Each number is 128 + 32 x the weight over the matrix's rms, rounded and kept within 0 to 255. Layers, rows and columns count from 0. Numbers have three digits each.

# q: layer 7 attention query, 128x160, rms 0.0786, rows 64-106, columns 0-159
# k: layer 7 attention key, 128x160, rms 0.0723, rows 64-105, columns 0-159
q64:192095084140124121105161115149151121165118126161081128112122139201144137187097101123082175139198124203177176118095104109131094143107158123108156172165143075136175098170124138142138163119085115165096086068100197171123167141113139130114180104105076190113118099196125127195084155123136209162093113150138143188151119129106169178131197127125123099121170192108188138136077140230104150111151181086140122133156102173078151163145125106099099119096157118174190127085173095110102205124047171
k64:141127111140096173102114135112101130153118130171119122135140146142165182125145133121090192165180000162159121084080130162105102082061111089113187186169108044129182091132100104065117145131123144191113130068194169149181118136125150091200128130080168202085102067144107137139118162100111151199104138127122171103185141122069129137102133123143083133114155178074168133120102147151131157124150153134092184146140153178129137112152132123056097158132114086160138127088150096117128209118063084
q65:123191085132135116054171117105137131062116129172111101171138140090113160121111136137119065136108147144106134144149105101098051089137144139113141139129150133180092058195186115190131144161129160153150099162145118171126103167139116146113158163145135177085121145096117105183131114130076168083123111077174063141124104161158120064124112147068110157115151147143119117158155131121198145097178164123127171172174164116150090128098175126152106156147178110158117128079113096167171142120101166
k65:134147071147102146134129129133141081086168083142129156144065159128162184141111138162112144154104255108105101144082124088101065130161118142090093138128160102131146099134091162152159056177128174136104048125157120097179098107083161165139136132116139118070108114092104131148098136114115155109081150159152098164088127093113113093083155141094083123116143098105147115141136142086165166131168148092160178134102133151152133119133133099129160102195162169172208206068159112205144141096131135
q66:107141084096132162111127108160119105116136157098101157103094160080092122083126141169196144128169163093128162181129153149099097188105101140139125159151108143147114123129207101138064109155079099091107102080083137185121155143079140124125115127085069103102173134178089098143079131057183138080138127136128115126120124113186142120131166156094140114093219149103136125113132188069104107139121161155159098121154111190177179136131158121156094210158100170127103143119132140115110109141137103
k66:123155061117108140093141152183116124138105137108116135112110141122109144129119125166185140147150255101125153142163127158156103150097136112112147163167108094145167110143163111154098121158124159119105148130138150144153137123129146136098133121125112093136146139129107129116139110175135136125121128176124173125124117106128099166145152113108113122141155145092114113136145144083142094139105096140147142152153101175150095115162096106000085024188126166121109218090134112136146136100094121
q67:102107122126112160150109077137140186126139120129166183116143164112255165084120103106161098152201115134192083106160140108163101129069143147093166141129104085184102087095121080146082162162109143148119134136159133181141186108162096107164161057142163154164095187107131141126211131147124154129148135093171134141162169081148166133108100221061090037157080115049164152109140107168164136081185163062123138188139084174116109080126140250129159127078125089054099145099133184079119142129122136
k67:094112127194109157116150141155153167097177138132194143125175169093223137136130151121133089173143056154164041086111148059138114170166159151112079152187125081167162130086086087114109177202105195126153154112156104152151128067109131108142109101112123134146132084070167127147139154134130180138133118084143083129145173082143148064165135201042133118121123096103167178108164048147148152130125128093132076206117104205134107115115141178149195255109015104082129138127184198117166155121101158
q68:126174111139210126126091107154115101073179134143139106097100057123087065160154105097122156148104124092102147171101125133120117117107120151142127148171108132134105112145132099126094126118148129075100111129170173117118138144082163090116095130146103081113137101197149129076176190094110092152168100136145140156081111123177127135157080118077111170109191167104111138077139139026150097134101116108126136141160100142224220098129143136125105115183178199180150141115146140115117153129097093
k68:111085104092129128126132117156111094113122087147065121111140107165107057141167086122140147111117052069116150169088139156123111141062139137119117133118150083126116150148096109135088110182119147157115114128165128126135096120101172143123118129172124090167117130154116139116168169145168136128135099178106166104090127184138121129129145145146110144149188107132143127124114117088140108140127091140145155119164110181138143133178124099000145012130150168149129226079114146124085137104133083
q69:128084110100144139144138108137114146080088132109134078127084158156125106096134122104118127127062130127122191115066125167107143139128146190066145157119142044126105132159126152158214135057147109138167088107166095131150118121145140086125151103102118089138098089194104078164065190145133133064120130156075111149134151113107154175064142087145143115077140099183124147170081130121078109068111154136170150132124124136170136143085047095164126116094137056127137089094065116144102159123098145
k69:071119080164160140143143116143114118145114151141097105169122121181088086122190101067123157125076193144105212128095121166129086124145106172083142149128120107160141149127104107152200130108169143133171088082125135113180121097210082136163131135106134101135119105143175161181039165151122132114148158167083180124180165079099151179103105074176147174105177157162120186184139140054107105111148125146137136110096125236117105134111094117213087089098150130109150080158062077141125172138081134
q70:109091091192049113120149146109081149088062089165115121162120098099114132144165115156092203163123115113145185123126107131068090167159173146100177091105180095105119074200067115154133122132081214155129151152116116144085045062134085118140109161111154157136169183159180099154156099145127111134101081134104074173181134140146137082145098121135088117118111174115142074143139127126150156209077175133150170103181087184164052120163060124134116156069166116225189107091073097160097144165082166
k70:177115097116052136143172130113110126099107115182094087159107051109121157158131092138134196145114200125127064121153098154084145129183137131141142112112124155063125109162109088127116112113147133088175108147131101118116086103145097096120108138111172163111118132124185122132117122115129108143079128159124085117147106107116135113117121154133116178067097137113070102115142117089142134179099161116176117121176127153119070087157083134255142255107156150157202090099112145166122118173146116
q71:141154114143132103076108220136129083160097097114111108110152107130089086175133123174126148095037168132110127147129145176152148144134129082137123107091126173113130171122115155126162144110113132044152173129115113146106100080114112113110099157108140108123093172120163186044127138130083153137130111116106061121113090082112121127117031072147109157109123125170117150159134132082099106162088106154136134113112155084141145103097049102118129134140121161071127096182065130102108132110128144
k71:129112121142128122116109116128086136142116098137084098172108147168094109147149129125105155126115177120109142151133118115191111116111102112087155140101135157122095159140121091128106117132094150152061121152111131144088127136107118151128154128114113157167160164152144161130167117147118123135151130138107104146151143099137129104133097114174118111123148107147115108117151157118133111150110123141135137102127122123145125120119139136000130000131151142115116148125116162133108135107134134
q72:150155132111087118128125136106120162066095119200116158089076154109140110127105112152178171107185116146139191158134102115175122161179132120163101102141130068126128212181125087137167110094121116103131174116114138103107181046124164126137117163126137115140130179130125135141078140143168118139121141110083089146079142093115071139179124074143077135171143100113133133137134125076167122188043175117092074111132139113093147171136116132142173137150070191061093079136194119119083115188106082
k72:151127161108112170110081137128156187126107099143064104103114100135148118106123124184190122113109219129137140108150102138169189152175103163152138133117163158126137108169145174135121108087107065093153147140120118146106154093132128083089123143097106087205139158158112133124129157166109118132132126099087111142124090112119107160191077111128142154170130182105120120129163138023132137189112097118116132123122148117097187131116151109255163213158122130085083098144154124132123093189138102
q73:118091129063160146211150135107172120097139144147091131111137216059186162136108102095126079144180122085170093077035152091126098108137124147135132119207153127224132116128155101113156111164184127124184116138133187136134137142127105157072145097111135117118061184101134122142144175121176107150130152095094101044159126086157137132104106088124132151128144130091137176184111071112145117108108135173120201145050189097145124184125114169147078129174104090112082117059161138055181108148073137
k73:103136124086122094180121167110118170139152140126096107112100182150200155134123149092150082137122163129160103144070153089094147084157148121150152177168078102183155152161103178132119123123101132194106112104043111139146083126103125163156128123067101065081130164133167152141140162174129166116164186103105160141123147123195123081095079146072192148158198137047099214175109073083121095129167084119157171130065110099094117173113096136245122216160115136115073129147149093129197119119125182
q74:175097162117129158140104109131145150054123131210111157105101086139109131025104143175205132131142125194130135115126091136081204179120183173144049093090108118116111162140117159159097148157173145109092124152082140109106095113169149164190182121168119130131131096108113120141079143161151156091169123105115078131141136108139104187208169097122164093159084120043187086156100127096188086064115099134115091156079141090113168184150121143139150142077062162072085119137148138159168090179131093
k74:153126087119129189146034164147124145077124125189120148094121113137099131058107127170238119106150255141127143067130110139125165185138137195163060109135098162103112135118126191125131140094141102109139153143089093143117106117117154143113184153120103129131113108121100128103089135149082135075207105135158064151138132101194100169196125132119106093122091146109116110148120157106166129114134080150144101148119124118089185142142088121225123162137059107080073110175120114191148120140134114
q75:090124123150183114122129083185138144144135129085101103116152133122109082099124120128181183135144131063066148133102199144141135106143155181143140111190131106179125153122156107079106090165109110104124092087170128141110149176106143096111059108121074127144112113142111158146153161124132036137169077158128182116119087182136077106158113074094105155155184180112101124128121128128130140120117162143091151147125121178149130152129187138127138115165123180122151160120171103129097107151120128
k75:098129115154112119127170150197126169145170139145107134073133109118120152148133106098151149081114076110136125140112153154123134093122132187167155122184127095148094161127135106100081091185110103175149128114137135124178135128178204091172094100166083143118128144135157126116148113159145093176115127119093173122095104192154112154116134106117132199197157150082107114135094097144141108101107178162110162068119060128130140129148085109029143062133164152140109158094201118113082087121114092
q76:069122161133152058085072170117120105128144153130121151157176120106103081082067137174170108118078133136068129071157095091138091110147231131125116134137111136126091182111113255108146069123127089156108082147092103125123138161156135118115122139113060174053108121141106160071080148159140085107112093084136119098064125134092000147187127020102142134180131174168152086131149147142150129097174157106091134047135141055073152182139200144123124147124107200120163148115095112094164158090136103
k76:121142134173161082085059114143108121100166206167036125129143135088107166087088138140169053136086184139078139112120052088096147132097117136134077146121154135077131169099092249121169098155090076151140086155083122159131157176135168172144144109088063178083141125122098129108128121141150041070098149070062119127058120138096000180119124044165138129146100172101124076101161168163118136077159132148118147035119116050131216144160137166105073106162158182087153158152119150109102111105099057
q77:147138069107128177136149135142152094091122126166129155179087144123173149126107133146132068120147128123118180103194066157105044136108115098104118169096091111113114071142143098226123154142152176167089133144075145135145095161155134155132155133176105175120186111084108118137117113112096105118070125103175134108091137147093119074145178096093141060137131080116155063083129116160105155100133161135140116138133111128125088118178157128111068114070143167151109136137109091167188169093178112
k77:167108062129144164141120128080180076097156146181157213158110127136159171120112122146106108092178011131150140110157107126085101150112111112114109164159138127129169093152170103135161153176150189167109143121171132107163067127167176094121104110104147113111063130124094100177107126130097090120071155100201122144120103133109080073136194068115126079132105149128142078113112155151132162108135115122110092179148124095169148139163131164138123161152102099162181152161166107178138139086158153
q78:174116147155115126157131110161129154143096135125124088090161069180138117118133150062123185099133153153101097109200182125163188173101090110157080112075150200122148103112131131094141213086071106054140171049153139133148089100140141133179102151184127099150118034097155148081151055180144145173124060128145135137118097108081185116140127178149139109108120150156091113165138140137114183139123109150137098131162169106098081145151099076141182119134093116170110105172152117133082072142131138
k78:121126162151093153178077141138083155141088120080171128105141104149145127129143125106163151139154139158128132105165180130211148118123095138145151139139102134143097130122144116137132119100077148114047162067145139112123152131116115132165110102145124156120105066085126140105153088123087158109182073159179117127197127131120157098159139149132123101141122126159127051122162139163103169159092102161140115119134108126130086128097123127000122000136112130194141107123114113122099101094125142
q79:104161157128147127115139120127117167075120130123123161083125157081124101135173116146154146189175101077122151117155093112095174119166119131141088139208150106135141173127092116101140072102135115123172104051130142134131177096163143142161146195183205122166063098150119077113131158114194073130137130143075114163159142152106151127098146104131066124134141139138167174148087135067120120137101094153116102102160132188119136121122147138168175183132126062192103122101139145133110143187104112
k79:140133131129110139123153138148125182116111152119093105091127077126132101109127105123169119106090255104132147132195165132116171121147130120167128130137096142117174121130114148138134122086130068099172081132101125136111160114156116127128135158139146097149125111155116115145100107144117133116133148130086117144111123120116144153107123125101139143131119131148118168144125135075115105131129103132153115135150147143099148140137112086255156255117141127139138112159143137129129097173162117
q80:156118120092124121125118128154166125100158135164140085087120119142167191097096114131161138131207135108115135072161119130095120124131092169115117154143134151115173156153126168099102130113188146193132124131186170169156163144109132130189126095170134150138127105113134135108140126136138064118132108137192165137136112148122104174100169202121114123099116117110174133070102137178141218116171101126162123170093133091162160128177094105101165107109122127141148186110129131139126167177155125
k80:133104129124131141141125153173147119140141156167147097112195101126176159114129120150098120057147053147144062140122167089059152116155070152145130130137135119140155128147141151030118191152168155177156186143153164079142124161112146114119076105131121127095092099073110116151114096134127154142143128112203098138159155171126114160120189136097153122101116159120165131121142160161122190131126127155125120178120125088113189178175098089099147103064084065134163148150156121079107118141147164
q81:220116123099096119091074202114137068201084083103114137130152163185085116141107206128093118080066156195085147125113103156174131126134093096170089089091120223106102180121147161114174096127174138101097149115172138110147052167132150162132161171090128165061147095116175122093052104170130164126151156123163092097155111138060165133193134175114128159099092099126149125085080147133124117056132093115128166102115135054192147089115065126087097108121160088169120141169068120138179070059198157
k81:119176094109150137121125139099097042155132101112120125188132149162113139145158190180028169125149037123147145156152098125182099130084131081138137122124149120141105144123105171111158154110159160144068151158157128122093114161063130180210139136142127133128130118094096139124113105124106151096176155178176102137141177128115109103111137122150114138111142111124123100119095167176110153078103133143112132120127124114170135109149096162000113000102156087123118124159092120147146153100142111
q82:119083096120184157152124124159096106124161119140076093115206111128094110138128132118104185126139148155106096079108162214123126146115166168156088122165089156194139143153167121136134130147113129078169118084172093048165168127108087121144104199085104122143123122148209147124181132168113123164136165174109158146091118128100152140126145138101095173097136097089125116090103095144140082139103094164145114061163135122140116134156099164134142118167177125125193169143128090075075157155099101
k82:086135121118114134142089139123131135186149092137059089080180111147117063147106136123060168130111126121106121086120150206156085107135148157091103165152081098187142150161158068122080081110106133151073133112179142115138088102123115101184152135114061144139184079105159108143161133160110117144132141127124128112080073183150127115102156189127152160137137115116114163071111141141170084116103116144168156096170109102108136144156084143006159044149181098106148140137123087096125136098118119
q83:109140088141082190125191112127149146086119153124101184108117138128144136209056109155103137159255100142168119083188199109075087140092116178163085110176119068165046107203146076128147183196051138143106084085143137113125117145126161151208143072148124196157098091089119103148159102101150186149071116140150086133170103155142155112090166065045060082156159130113136040098131139153103151076084177129104120176155097138135080129170135234163128166136154129136145158132202114167090151166245192
k83:137171098158121163117130101137155131134141132156106140116142111121173167140098156139205134129139198115129086113166159138112129140157065116176073122196085169141127131133159114130122151126102146119139147087132130151159121140145145082182123150128141119107112104107133143118124091160109106139143122098167130120086069120130167099137158102069072102136137153102127100115139133107147148130120103159122137161135126141130119153143124126255140255158140134144161127140172082143119117180168138
q84:134101126175047082129151157135108173153055123140118103126129062119127149089146157175206101110064154148167137102141144158160196189237155127168101141169109232110163131149158125137133133130124106125146171154095080093116142131162072133109101169046129085162060168138135160080129150165152013133125154131078133080140078119105074102128151104179125173158123116109127078126102160114111096129122103142131131088103120074100109154106099111134163149125104118129128094165127105125069118148164124
k84:138124117173058143108134145145118188153098140137182099146141100127109122140068143140151092112152255116129146168153122174173139131211125122126125155108145114135133108148139171106123085093120111120116148196062135154082155179160070139163178160077108086160136144100130166108109142146175086107187124085133087089150056131141100130158167091172151137116088082105047087083153121110130104128120127123143075103126081084059143144136126114021078000110129173136113068154137109124121101114131110
q85:138134118124147162129143134139219146136125085101196174115104093128178132147120099130154087145229142122225179101131115165126115190169216100149087157159128152184147110135133145055109153080112118139122125046065165106142063148103124155163157102126132121156126084109134171180151114092119141118135176138197157131134157136166174168140203245093097076177130136149147127112099122169056135084164134073146127109128171148124120118071094142129129143080030059083143149108123113139144165172119107
k85:183135125160083198105117144153116149149127235159173134097167110129186184080102138096215045160125237158180167119175147139173111149165121041185039166128097160210123092113122108118105212188172124136109167163170113121210080157053104089148122116143099107136111124146093195101095084172087142146112187110132201141152139111126166096145123175124113117091094123133170156088088097192089176125131108158134138167134104126119134119132122087103132134086081127121096122116141088140115149094138167
q86:035119123113092177100090158154091119137121140098104099155117176058101159136107115134102138103115145142114110106151110145155099160108127093107130155079093166119189218109158161098191099108135142111151126120125085125164181113140096134143133127233089136077181129104157152106155092140143123117113093210129147084071144085054110164115083138158111106088050106121145152128145104145141154190105085146145103110106159170037091072094058134147106162105140138129167158127079168068121106088118107
k86:077105110127131120110097110142155096137097135121103083148112176134134127140143100129021137162126249140070096119183112102161145125117145124116159182152115127147124143156168130144126155108061127119119093114171136105094138110148137146088103126145065160087179119145139146173143074158113136164147160149106120149128156132137094085132127141125165084167093135095122142120131158162128118147108127127115113112177106165132092126101153147000110000140128133135156140177071147076162131073109131
q87:096142137089077195091110125166083159189097106052101155116132191115054034130079161108123202168153138153138089109106145107162179205153092094175148079105140115228116140097142113057087121141058127070141088097088168145130128094157157154153103117127122117114130139063151155149093103105160190178158134145087139106172124133162233119147089177138118112069155156075084124154118110188027091136078139153156116066118112174062109105117089119116057130106095062062101126091066078125101106094108159
k87:159156110141088169118180157116123153144087136110134111142120188146091131118144168091083148152143106114204100050155169157208172120086148077167159142160102121211096154117161077145104209113052114162077175109155136161169157099121132116134161111133127154155177126115163137125109075155118168135109186153102155111134182127153155109110101146151106112137176115086075093161121146166113094115081150133101145128134078151148047077117100179018119049169151130103112126119124112121168151099117100
q88:112094104122171179151105116111054077130140173089146164112183124080148140122123169101082141126130142134136107121162146116160082114091153123160116136148138160141035112207128128095167116119160136113153148102129107142139054140080125131143059092091153096088178155100089123138142160104151088134128204100155136111185141107171135094128087133114164102100151089134118136126118119082118117166102157125163141174107182120193139147107173142121105104133113082184106079113115140076088137141084140
k88:105144129076120128194178131113102062165165173095119157140123174072133136097140171100092127151163053082181131133092154088119102145118180132155108175124187146147086143167143127094133102158162179158068120126125138146126057118033100121202103074144137075121127154152094110061128156132164094078102137178157163119160132099138145095121094144140158126102163133106069142131135119101104086128081120128150124118096096131162116142124127142123151089129087132172134151133101132104118147190111141
q89:146138147113096182068137156118095147189145096186100107163132207056143119133152167197155193130134136159111074114141133098136088112123116118085192116125103100093207122159137094142085097127084134193081180128079125138089143059105149131140127156108151125143124172162113111101122117097118134114128098129123046111180083078078140090111141127140176135103153118122122156155201156184186179160133129194138131190137063123069169152126119125106140123117102139070098132057109114119149166108066167
k89:182125182143148143036142219103087166139138087108145118176077135104154146150135120192115171116173027179116030057122141084073094150110103112127173126117145066098130133148133103121117132122085150132112142135088124135126130075171165152099111195094147142130143160177165088156143092091100149176094131137117072063187162106109117156099142132139142183109150116089073133195166187113132128188137185094129084157083143075102171120066179183082127137151128116071164124068155160134129165157092149
q90:139186095158052078096124118113105120109101199120146079137130040121197179109133113131110114150103148098164142213140142133130104146143173021105083178101159173067159064169141133149099119116071109101157111126157110214104080120136126180115124135098126091148162136155073139134128096126140150129101144113084087140157112092121082111091153187146139072100108141167080141131166160091136126159150132141183140183157163144107071095104084097135084103087085129193130062064119133123183123123125124
k90:133133094146110135154163132133101096125078133142144167159124140130144124163118096130069148168143154120173142174131139102131123136149099140060134147077146110131085095150137143127109081180096165105162126138120110153136122129112114185140115122133136140101081137113099153126167127100143119109066134190147185104227136087075170090115174153174128080087120095120131119130162110127115115167116100125142110151144163164169099118102115106006117000155078123186134142079134121137125129099130108
q91:177068118149143104147085098122111173168090127167083195111122091081120114080137126232126164122129150114147120062111094112146125123072182161212129131102074125132088133153147106084140147131137105114086118101116119183062134091119089137132160107105155104118144078152155111177095157150152191083128112083134082102143156203140103120170104162081154118170084109105186104086143179128173082103129122057093090118194147129128098107132139109150149121085132165129122107188086132113079068110094139
k91:122132102163111166128112140137096177158105120169077153141113119091114163115110147197130162149157188138136116084117095122174122147102177138145056096112091076165095147127122158132166114123180191148100098107145129160121117083129122117143155107124144101163121097112138085092156147146119108101155142141133123067138151100141087154160082156097074074143098112094182118100113130141146134134116066127121138083164123199156119080158166161013122013132117088142140146134075199154128146127098113
q92:143084146135137135153125100067123109134141113150083133114089092147103116045151184121088184129103093162139111175120126160117171122122189159139152119116116125139143105154115135069110189122060129177127131138141080108087107119095105124161145144095090126128108169159082113145124187112158119141101162078105098088177127177124090096122136180181173197153117150143149124193158104136142100122126090131092119142139154121093114149096122125157157153096150132156135076124119076118089127195064111
k92:146136166158142140125130150121141141128126141099102135092107088133089126117109117126143143116134195130122109111103112159104158133175140138115104113117127164108136136121137150109146100086163135061159101107102102138113136154134097098100155113137128144095104153141144127106080170102160126104150141119130122101120100127145148161128078147127114149138112120142103139137144133118088115135160099120163129114121128087054153114104117145255129255108125119130138096123134116153119097193114101
q93:129140161081190126155138094170150172131062104097175143171139203138151064130129059095143134098167122138096109056122180073134202128145116121109196111144200130143131176122138088114188086089123126166128159142105060147201123145205163154093179131148142074149142073122088045099125120121095120109122099169067106085119096152193186158102209050158196104148159132149173140148037128128111143088113131099118168123094143150116078160081133118120149148115084077120082109201108120161163126136134180
k93:112119171139139124120183116146087177097118176070109141177090131119156143160124081065182101145099173181123187049140157112127108097129122094217173108139076159124169143128125154134206119070173111121132163136081156148192135106246084150144122120143114090170108131112158125140075090115072150137144114113092121163096136158183169162142079062135136145158161143173117096163073110150097130132135180138116118095091120159109155161112109098197100255120123158116076070211124119141171135117151130
q94:095119108113125225166091139153186145127141115099139123118066096159139170078104139089128152134105135186092121187122125118175181179153088157099105115073137132104116177111164189074103123126092116117128092140146126121141138154132138079181167019112106161112182153188102123105155158110143129114152071141099149129105095114082172132157143206146167119173118149150114125156142120193101159140124064099102127210111136112103117142072119098141139106117047111126127092069139101148138077159120104
k94:091138141150165213156151157136157148097113141095164107103113124131113170101134178042146138129148159198100083131084112164119157184086132135130126108161197100096128170136133189088146184127034177026137184134120126106149115168134124152147122090167047169063107184187121169093078130134111140173192132146137162118138157168100182142173103189135114190142083169159139108189160134197096156093110123138123127164131105181100119154077094124083108047084067120113107073108146112103125093108105113
q95:129123153105134117120142184110162110175123145187116095116177064103134216169083156161075132130160132087110133148145121158100129115150157120093070132113151129132116089154137078122102171140160150186133143187141080169103240177105112119117109150153110103109203146041080110150130127092166167147105165147182161111138097142101056131061176144129116139104142097100103118095145133114168127167141202238147151117113096102121104111141165079131167118116204077166206206150120091129150153122182167
k95:091149151105096119073166123136151116150144111142169106119117065092172181153073151117035155092164087113112109144136137111049141084180064166093095103135140143085118114142144068110136125101164077140133099123157147156097140148141150100067167143159152169088171131031098103133164156115204141131074133089195169125131127125094108152146183115092094130102102146111114133057108166136109095140119132145127137171134151024133167172139135113251169138133142074167145152118090105136164097122157163
q96:175094142143129140157105116076132150132150126128138129089158141145143138128119145135120113151149099108129103116090119137123167139162106213109161155156169099131133144106070099120102092151090117148068099192157113131121115097135116152154186117071132153201084186189184097168145166131173142167162128095075123120185137175106146120116137166171142129164093113122171158175132085180106141163121099083095131141108124100075129113109121182121111153110127131083138136086148137092097116169131166
k96:137154161145135146152148142138149141134135123134105121098130092121135137144129139110149112146127147127165092120111104162080150147163140134127134106126107142081124123107135137135139150102127119096189105129099120133123145130152069148100161150106136122124120134157191122099112142120146145128143129125138097126104141132126164149124073123112120155124113110136129172145139124147101135134129132097126133137132167084052146131108126168255128255119114109087121076142157133103133116183125117
q97:091137151133099086162110107159136210166111112142112098065172162116125092119146108151112162119128103106137103152105188117195171107151113181121165105175151053146136179118081133077128093105097131127179154139155123128084195063149138111136108146154144098187084157129166138104157115156145054150177121144059118157120143136105072150110077106146082176141091123125100168142164082140143151163092139156080113119143121166114075092109145128118157063160150135088149095114204110090123039150132101
k97:120105184180090082171138143109150233133130094101090074113121125094135099156122125129052178129093000182152120124094146107146175094179141174106152073091135086119073176137120141111084100105090046139206135115131137121113152098213154107117106131141119153217133140139186136155161091127159121163130124106053110122104116156130164131130103122123144179158106134169104152141117099113092101151109139130121116110137117136079107107105148136212201140110155090104087067125169141069107069200142118
q98:121129143130154167170086048146156123151153190127113139127150154136133074125130099129112087096163134118091072076121135098113043095079113122207126153116135090173083129126154156120168168143128104087095079106131142115157165132157176199127078095123092137161094091146118109155144110127140115108124139122102159132079136175120174142118135090088127082140133135155139096085124085182108162094113109086121119103190122156141108124137138160146126103116150153141126128158140178059079112086129091
k98:089157149154137127167074090114147138143145139138111180149159186139148105142154128148126115121147052086149163138114143118125084104086184105152133140166097049217136207132181135125114097168121155185108121091146154117178133087154154122160103122107101098138125062134126100114136122139109115121096160136097152112099149171140129127155149108126118081191122136131161088095117116182114175096102082144091128098160138177159071111134122157070105100153117112152129161131126092073135152091093131
q99:103186183078130131153127108084104089067155147085126118207139088102101102112109133099083073100132106143069114185114073160117085142150078077167096080093166095101107126096148118170141073177181118107121199184144117021123120164118103150082114194134122164125140123084140127153123105123131191154075151070159136147124150137173087064145158157182082159088126172093087129129092116125153156084102148193108106108115134103181070114129101130114119131148132076084143129185120110116167116082165082
k99:143149173099132132141140120064175078109164100091159148114113109128098094134070120130093108098129023122138139173152102172127176119115071124134121133083127184152092111074131159160161085141176113106126128127083106049114165143152127133073143138129096161132128148105118122134126130089121135088099174137157134177059129113166129151142123154143121163139125132126123147087120135105169137116119119082148146152133173092158120145116096136255162252147146144109121117194134121134134104136171158
q100:137103091109148115126104173116105127175132094142108123130128093166125157155146128099130138072059137160185152125140082136111103090144126081102153115103111192078143091145119130105080119071095086114138091157090135163112109110124069139154126092134172041136129176190129134148112118098142140086158133146095120106127117124138175139148086152145166101144125114136070155108125131033120025124140081118134091130130144142089179097081078141135085162074175137156185117091088160127128121096106117
k100:123069102133146138125102125149118120137096114153172110161129139143095118139139112160097134154132216120090154138113095132134107121128161098077125126123105109154137121157086111154119155139115156132099051124154141171122110105093099174157148125178167095124155154139112149133150137120125152141144147155091127094166145130113156127137109155138135108102138102152107119117148130107118077138119111130126146124149139155146105101115167148000066000150118142128110165094078158115144130092105095
q101:097074135094128132113113121141182172146145122199105150129113118113156112218078078154135136059128116154163131090105149128093086101142147142122116116129153063185113159150149114070165151137203119120157111142142200093129201140163106114121149094142080097123097122120107131215102157113152095118129146115155142158063169151144130175185128123109132094174111126091161186062102162182154138127162135112077163117140136135118199142170158117148146124149157139127100153144140166096070135109168077
k101:080097154117124142089069102122183168132151083173113075131150113115169162125111143145136139133113100122126160102150109105112099092089172097149127121135096041180139170176118106111118128150165115252126076109170170102145157138107155113162154077125119098120184114087092125157143150172129115134150136130087141132119157133141103157199117129091179115203108156097173133108136146137159142120152083159061146114141086136131124130125148068094120085141119148103121195138120113117163183091092112
q102:141187134071128132192132117107122072073153106133091048131119075157143145079132114153117139056125141110093151123097118140131133064107085157178175099138130154105200125100122107121108144161162184085095212153090071117127114103106111128090111150098106144111148118165150133041174105087042187119115051061196068095097063102153146111052092116170139215076114209151134082120110131076119189119114124135115084148125135099151115148126118142124147165189175135137106115240119125119145088153136101
k102:137112173133146093161082149125123123071148066079087115137055092165120084155155066191153113099174227160083127177085109158118121084123061119118150109092076156092201157066115139139137089107145177060053155139085100086115116126154108088000135129116103170148178184121113213128150118119101186096203068168214124118048066129158126188102080112124114127126127113116155065082125110108161145171130111096170140142076169114144088168131134122114106109126158162164155133182130186147074101164142163
q103:155172118119111126113137118141139206128152148182101091087091105096139162144117129188147142055164127055150196159185169178192122091179120153171147171140061068098168160163123105135179144109140091154182155087098154103114152157081178118118100157130130153153101078106108175158123151127144093142100178084211214145122128123091154106127145131102168122131185088132132145095100102112085137120145146168124080089121156098107110140133144094158130150162221187141101121114186107139072100158120156
k103:129082122135164140120109116151218179186115088161094094075116088131194106123114176189151160099124218046143199113166148126183107075164114128122115169133152062168162086115111128162153119138151104199061086065163187147117129184138140091079118137122176093188144117127080169122122118147174131144136158091168152053120076145111074121105179094093144127193124162137114149112107158122166164126106096154110145107087138128128125116096145045110128062156116126177120161106202115115095104119108157
q104:108137132194148125086127154112159112143200129025183168139164132217122088121148140146171123166099114111072091099153126145084161111116141144059132141106131161131141135055086105105121108152093082127120127108112097170156146131158157108122144162104093155137099096126029124150091155110128145153118101143091098137155095124121171107032164069163176082140151130141141166213115153123083125077152119125130126126127125098076180155069167201154107221179074115069124184146097150160142162129149203
k104:104140140154145106071156116167107139113146150100130141119118122139123131112169138086191080113104255141121139119192138158115115128120097145128136095143068195093155096095128108163152165098112096085153117119051121169137190152148099139120168141108131139091142142144147137100104129112100121115135096127103130154104123116127159171100079083143120144130103116165093156135115161128103140094139133122154107115102154085084146150108151115225094255161113161078123123123143136155134133127112116
q105:066143168146123081110125142115052188040113153163134128137171063114113102166165080149115091187130126133098107119209067129120130119104126101129116182122133080124147136148075116195150072116087103162148162185171095140165154103189115180157149170087139170104169037163070052155179151159114197132126116213069082160146116134123128163054184119162113098072142120144178155127122206140185150113134158164140117081142114133190121185138103101122158130096113064156198181156119113128121224101136151
k105:155129186140083078124170103135121093077161150136101126142144037114158108156128068121089125129096118151121138097186144152082138105105074145103090111094109141101116101150141164111141099093131089054199158101109144135114168115208100162143146139080153151131134066099125065161146148108143127137092110124123078115109122122128144206081139143160084134076148144168134167116129170098145124113147151109157101111175184162141171210110156111255188238130132141100169083149102116119152168115151141
q106:109093133138135121101129114156160163181123115083106108130103176125120065166145107101165154112099134138129107082147191123144162112096165143139139133178121168133137118103136084119173167128094102114156084088133151143118180102158166125130123175199120079128057102095132146146131147145126042175154080119092150168140155122120185137091135040102140114143083118121065206124112154141079126123121097112098131126121123116095144090115155133102156117177091164082124131169136156197151081117176140